config.yaml
n_head: 2
activation: "tanh_gelu"
norm_place: "pre"
rope_fraction: 0.5
init_std_up: 0.0439
optimizer: "soap_variant"
beta1: 0.95
final_lr_fraction: 0.05
Each number is 500 + 50 x the weight over its row's rms, rounded and kept within 0 to 999. Layers, rows and columns count from 0. Numbers have three digits each. The size before them is the row's rms in percent of the matrix's.

# down: layer 4 MLP down (transposed), 768x128, rms 0.216, rows 264-288, columns 0-127
# up: layer 4 MLP up, 768x128, rms 0.228, rows 265-288, columns 0-127
down264 103:423405511504475482490497510508398501428412504524545493484458514555427497553519595470465495464435516550442535546536441476529503441470408517495462499465455512557557467532466465476457552438508431495427489474485490465406420444490403522567470457492538519411468477492420517508433591472472482505427513505527545473594622476539478472560402451415563474603408424523520501481440569450507587472558
up265 095:525476440578526441554447539439568485519572540552421461527535539409462461444563515467514468559409529418502514544530569451419481486525475428505533404444492581512453453441473449500535569463488585433445514459475462526507491516488586520581610468542617505490539480427530510569435439574473609547465622447559456518486468560478503446428452484509513502565427511541521477496485559524517470519457
down265 086:467505449536441526496578458460442539558566504494535528499600555559471536503451470510434486522446501562573478441496439545562531460512542436465490579605440513469489487517543535499509574524541560534569461542499535529518445457504329490476468583507445447457407515527520485513534548481419438497595389548440554524551599496555486511597569509455574453559528564472464520502409498482463538548570
up266 095:460418519503498480519477488379445553501487510436514441446497506539393431422416487524492479499474561526460517449500528480491536528484439487504606463461437400456522379445584564487513499364515458587486501535450569408557550440586511457441465489433484582491412478447540541446546537524454401470451539474459465560492516435482444529545487435446463580527531516520518482518575563531519521449481
down266 088:528524457498384433351554517543439543484460557616504473508419486447451514493549542537483513612513487591489477490541482592555448449451499417480517564459543512615556445479478432540550444490479513437440526461617480535536497425479505582551472489491496595467518448545475455525566411480516512549537586510529531494491554503558558494395539482496585508576459493498520574497483517480566485533485
up267 096:529540517504544501538526512528482479477532563432522507473493493519544493576522485515507550635483483589582598497432484553429602553486496528520485466513476424494540435512562393427497581484473495503536469514489529435525592516608455521483515526471487458400465422470409633490524561509396414519495498518555566529498471550534516462634479502504422526517500424573433475490472447481607507507535
down267 101:459486607497459475544566506424484552488502525486440526529462588479450560477500559505593465552433524454493523529514476504530454500478381567520497422482515494550482481491383476478546506545516494638426513588510472459570428493531533361483547424627489427560490529542496543499531512566486482453509515480464529445513452497496318542525485501601509480433488508474546494484547576500453463447520
up268 103:558488480573569485395553500429551507429445591483528479497523451573581596489534497542464394455491476536393524445522534417531543480474536479462450476481587435453416422542555548481460527471477458578482473638464543479460481500543561523595572419561433426498471497429491535499477567560523434488448441543475450502505508527458431524535532488571511524565582514450503467513594471484480483475546
down268 105:456518449443449483555547492489525545487537408427522478488497501437490436461581529570525499546513545439435485526545538499540571505558578487456537589468521483486530473494524483522468579501460483443564492458453502625499531519569351452574510459462638410548492494505542567539465526439547402583545417505523444518536452520531548535386492508549541485461410557460489455548491494568595561473494
up269 097:458536519594574556582506519506541517502522455479449536484560468463404571451469444467557451422541441489476385484541475470480523519481462564514528549527495509526408534424467574597390554532480525444493593466500539474640476473459521577542551525461542556587474559471600506539540353483532486458559494546468444517520454435539535534417416506533491461507460493503445545504540552533458475465534
down269 097:531539463441471566486432530508549508532565371496465419393544451439514531555533569500550612539518417485527482474496522479490471454587511529506499468527532459483528527485538509555448515432505503541544496485523463506472528483454485609486522507505517412594592551483520444515504501522502414478498429470439445461483624456370561529547566433499429394433560543459584449457461472472616503507498
up270 104:510556561453451568505460458484565542568466467521542472457505430520525550471398569577512545526432499520450504549417478450509494573431492418528536548518571584548509609466451463506486506528494517504527551451443454524611375455474415474460562581471469465482483519377531523447458483535562485521447498443482539587517576433480421509511558425397544491523468497503608495545521601502475480493514
down270 105:583467577531466471551530492468530435419561524519506508541473430590614473489510532442466462450548517476470424537508568501466546478463512462605491553573472562523436463487470592520520501466452477410489454479422572486504398553410473462535550568472529499450484482509476544543530547436536434529492539522512524458504476494556431444532481520539510531443549483364585413540426346517532419477500
up271 092:571509468544557497479551519539484640495485487476490514445550418394533502539452470489527442555555558506540472517524468481578419544520547488548552548451486494558593496518448507549549495475479530481506594467506598517472420412508558472392518527503490460480473488454553575454502565467591557469399505554502542526530572618459534461377441506489427408482515583457491509556599488499499530505434
down271 096:444472414521560536462549527534585523481546494456465512494538603496522549513554508506461473507475552494506446608518538553480542566492501483430460499488450594546525517502432564547460467464478519608541370471436417476456473465516446448502466596475519559477531450503468474471577533562532563440419481388429382450463587535547514460582512523389519433580508465482481450505499480556476480456418
up272 103:464475449483529502593432439464428583475570466394491517465509462553398501554455503459390547541434608503437502480538532482391523450606512548527556457486482585462484521530501492583514499482554450443483516443569542541521561473509498622498467519482508525580538525529448453545485461503523460368498484437429470494519533507469485586488479448534556374526533484501468453490492507499485411395449
down272 102:491455498457525464493503500609484528508531542521529514469489499507456514483541516541484388481572596419566508444475493473586420542441651542463471481592426442521405525493500455510495563433495496405479501497488536525493537480576493370533512482485457517535456462458503521474579435555528440436543491528536485476479579422458578453449475439488433592447456435439547496470433561478522544462630
up273 091:456533521470547623477523582520553448532470503506463566563500515587537502469590541449503516391532429518438481538535498393557512523536529517500538457467478470488525497550490376523452525503502511546475400571424449459497490472507461459534541476550498443475562502398465548492625516566486531506383488485496387580499443582516448566462497478441534515516510420515522577553463594461583500422496
down273 111:541504555492610533469524465521532548502412534455468592537517546416465521414502554543541531402489496475426566452417541462463528499438434527518494500501520458532519570543477470430451436488481496520450465511466557503533490522417520513468610488491480449586497481497474476506577453467495534620463484356425441552458536418459532507512542461558523564601546495534586568569402499523518611511527
up274 100:537493476537536448548525610373564555598494510484506537478518491487415524525418436562573474471539605549554523523507497531536569551478449596512498529522494450547493434520578510446469604423546546453449462494520481519475557456478547534511500483491457559490476509531469560462505500399534472485539527503442506478505405476623490475363491575441492529495465432471584424485472393574453543443469
down274 090:416505512435524568508505500659504459482591544485528531428404492540469462564578520513539528510472503453522412474503392495496388500493481472545483414449510575519498509538503437462459531523503496506533406479542455469522473488517520506532484475463447519496436463363455521505491475447445497587461469433494562411544490477465583571610565447599530548548437531575546468434494464415483526434474
up275 094:527547527583530571550505420456375538503430503492422481534498426562523525471499494503425526460492519434474480479484499446558436466458447521460509461461549545423468499423495523427509489437447421460552511507497616455521487429460632465509557440500562464574531534437507525453472560493498481466585593445558530519610511425585512438418538546557455437503536554476523458566572531430452564521490
down275 091:471595426513456490455457528507463524492553472520589536568437486490494497532488484454498501543465455542516535482580570439442477566525470407512480509477508419616422451533473499531410498601379530488444508509527377420488484513484459441415489457501396506466527475455483570479534539574542483501466398553505456369483488579515518469493476383469518548505503506505535392510496480517597512433543
up276 100:549549567533538560465441446427585491553541441481506465515503528537469503575510529533484566508479479563452423413601449505443477561492528399436446507453524459577524549462432449527543523490489457472531504439515394531503506403684532512494576518444521544472436402472563442532522529516489500489440555517402512506508455583496456498470495556405470493510465522610521458479536533467459484581558
down276 096:447424456438546496435510542450578487531560518588533469452570470419469447521590538533459482443495484462487539498535490514508484478545479482516554521490389495379492523457463617449565462479466524462453514490468524461558469471534462533492552574426478584461589557524463599409529568443482452571475483431574473401537489558482478601454491491473479440516560528349499535520512503448560539546546
up277 098:510519454488510483468513515602430491489455519477463505509533476575513569452507514494532542540448543558462599457418527445541520431466533442516505397447417476499413411613588472516546490379444506578500568508565457520551522504483470485530487587442526478537471570565521470520595405513511395442588477474454579560453516455510475511517486444563459540517366521550433508416489516496493447514487
down277 104:498459340502554520529439482559580490432520403524568565415388473523496481516522528379484472602498528493565424513578479571476515505469562546476528515570439450419555423551506469449493485464600511487491544556474478519528582504483508459492446474442577583553495491499535499489525463458524478449578498606501553472581519474417569555506575497589509462485452483471516445507503554548537497429516
up278 111:503392549465506469459544512545542534517481483426556444578498418443506461451562509435554440459499442448427503499434492475461481420516408549500512517541509491442425480547595474504552563504420562450541500375531524546605538490461561456502555502610586494505478513487492506468540465553494592516540499566586524543515537453516538598540435400560484486467473455499547538514463536486476624401506
down278 114:420537573498466494542434458542483526528461519489450350419455477547491432358435558497668507438529434500525544554518536546476435524591442458492509512536499488481536453565515481524483512507491616512530461466475473547524486426463538574519419503450543512536507511522542578383520537466494432496525486570531502504544456421500580551545412522491460455467549501430515568405488441502492478494450
up279 105:476559565503441446471504450486525585469413523512453437602556562522491555426505558457405517504476487489438375571439586485609469496593476472527545552498480476462464554502470515620553551503508549494482557562452506471449546534454412448490446532536398462519495568448501497477572502567542477510476515512445482482496572472507378528509547455543568394439521470509561515541457580528540437504540
down279 100:470491495464481553476548451445420503538542493481550556489553423516450472477468489511549490592499459533460526514486530487571575452409589470587500476540531508566505455560571567503546383481457494509563473472413537431447552623449488530652474475468505478520584532563588551447529515499463501573537579492549489528455483505490490366572497500448491477603491518424522530480544445546581502563461
up280 094:522491593454529538574525548469379511570505546485513458409416434493485499414586543483487517485511590571434522477474538507550524565489523513589524462453516561515526560455473499534545523482469463468563492460582547492441533544427527529500538453497562526577490526496397492577477417417502502514398490537501425565474574549461438581515475454528411446547476394450401500604495487463539497474438
down280 102:473564526451427508508534535485459464475596469465570496397529505408551520456466402492611564530502495605493572535508539475493524521495479499515520536508374439465428483580515514525508438476470530479444494592602496479516512465522536475463415488576494517463556510375490494452531459544451544505421443417569483570395598459515521513496517404528483497469541426433523534477466523505523515594406
up281 100:537482532486461529500571431549456511529502488570536528414526520605599482524478514509452484559473518425507552511459610405605530452450471516515500469486509531440531544494452552549514580455497556468455467532466575497501468582580516477524533420523463455414552455392482475422434485468591501462491472480450477491471447459498475468644519394449575410524392518469485491406500447461565485498521
down281 102:505534607498471555469419361485447443472635528524467467393546465468496514436495507416500404561475513451577476548472453486509592500493539541445503565500529445546606520470581444497479466475424431506453542539484454550427443525503575513452531525534466505507529404485389471527586464470458486564560479495456414531453504492481489452483527389425544510529560483438529545506552456519507509504554
up282 103:454455500475604536505407551463521555490501519563481510536458480476445432447472563483547502522473526541440462467482571489516552434553482597487514569420422431497530481518465515479476501547476497546581431511545519421524521637484548486457538534494601480489505509460468466484398583354521422494407467416441428511547498593537460496409552505528533534552393494524555442484438570538533486507527
down282 089:505479520574431464497546452453496551491541480488539402451427536555557514527440490483574549485549497567587500589467477477417496575460518538508495543563442519434507512534544414538507515495469457473466518496561417551482497445495462577589467477508538480479511553598499585481610519472547461395573485476536506510445545390462485461573507574490418509515517504496432540504495595433372479631520
up283 100:605443502414414413558559425399542539459481478527490608503516417543494440483585457640523604509462496462413465486404551459466446496494564478452563520454497472432487458512527522527444451508484541476510460531508547473579495504428554556516489455482523425369482476454466468467498478488479535581448510441456492490513441551507571450515461489552449464516547530449568528475431566440451553472444
down283 090:425549443478507459523562501545612438471487519472451439501470540541454544544480508505562506501496549479544525485524383510574487581458557531490514575515551567620542414456528492419487596548577568376438492470624488412536384432465509462554467507541492595567456524471486466498509496487464484546545558527569526546527489505476442469509542542529516571506474530524556455507578461585522456436553
up284 100:491459450486507490446482519591515459495452398499508465548375517495612500439469474543470573540421486434419521559542428484476428532418571439518595501472522560450536533498516413489460475483515533561536504481608540544420480514432539527507545391482556540377505550481459549578504565492478576554506601468478518465415483454479432559559541474471427454459461509492514512477439469510572539475440
down284 101:549402449566575490506425512528479563413477437427527442500464530525434398456419560549515502585493508398423428426501551539477496497529551606426529471487525489496573374560535495478567420454566548504505497528519567466472495447581499503501475449499513503559548524431512494586428490491505550485403514519475539575492514472524555534414525577508405489539571450476513497558449509415518470453546
up285 104:519443586521562528536467494501431550478441468475459508559471485469522471474512397533475456518473542500574481438534511507526556440483505482543359493549522452463407506519470458537596610440529606487479508568511504583601511471503501436456505545473458462405542504579468588482510600519524398477500527461502534403468600490460482420527513499585435445547493431451561553478545441487488547592481
down285 104:548455584499499512569500644502493483487518459439569492560502476502490515508488492501558399484539460426502519500539534505491418524335555581509536428541478537564518476414522486522443490459505500509502492554477529457464482504526575429505429547554504597494416437431564496540467516383581577528477481576500562558460473488505501436480523518470382446562577531442416478519465465508622484469493
up286 099:534494557559452472461528377534445484480592549440541416513510494546496492487583494506577461578568531534607535491530472486534482551482540474526442503444401490417375523460578450405432528496533610558507515474513426430589534548535481439486543527517499481488406457483479466525580598489437518528528580529454404518492518467500402514440469475489602499528502486520523559478499519589478546476532
down286 091:532446497470496543519518537416510464527526566595516350485523439482506548555540524521431471476581524474564482598454469455415480458475450431488513534462568497452502445472498555566560501390561473507482548440485523571506417549476525531455474489468475585486487575453418558622527519429467537484613534570468578532630447435538529458517498434444520471520504502470522490544591494503465456447460
up287 100:561560593447586445498446443476439449522474496469526504521429436477503522498520520471552589454497649491512443398529571512508473413486453527547434513499549536525535621497436565511401511472542482458568424419456542410464526458507547443509519543446475523507493466573539442483445546585496506433467503483440472539540468512555559445534482547543543536482505469482517484433472639463557423576546
down287 090:420512508452493509439533518439503459431534598497415442427492407427484492503515534467389497522538450532466501579445546529491361462467515459495494519558457495569491499508507486484515493544459530500403422475568456516470372440455462465620523516419586481543419536501471442445539495493481455537443407456506507479522569440412523443533566581424497441486430481491492518456514519572550432553465
up288 093:443523468546458598474509457470440459533483438538568443565540463493535456563489537522452480439562508545547468648531434452518531574462600545477469485498448533443449597555480494547546506440516517425501520488541500453507496531486471454468499448441473472438573457508531640548449469495448630490465491591536469561512472565531560565520383429468501440496454519549470402512559586503519527450528
down288 102:482493526498529495432507551446522484548480382524546491532483423365605491503548473511555529479451515461544499443516499500568488502652521399530519480470469451447496494473510422607606552476494456489509561553493580567505485467478414465494539481523540542422557473527394491493493443531545520544541488497541455478618456541511506470513591533522543509420454543574519466520584555590486513409421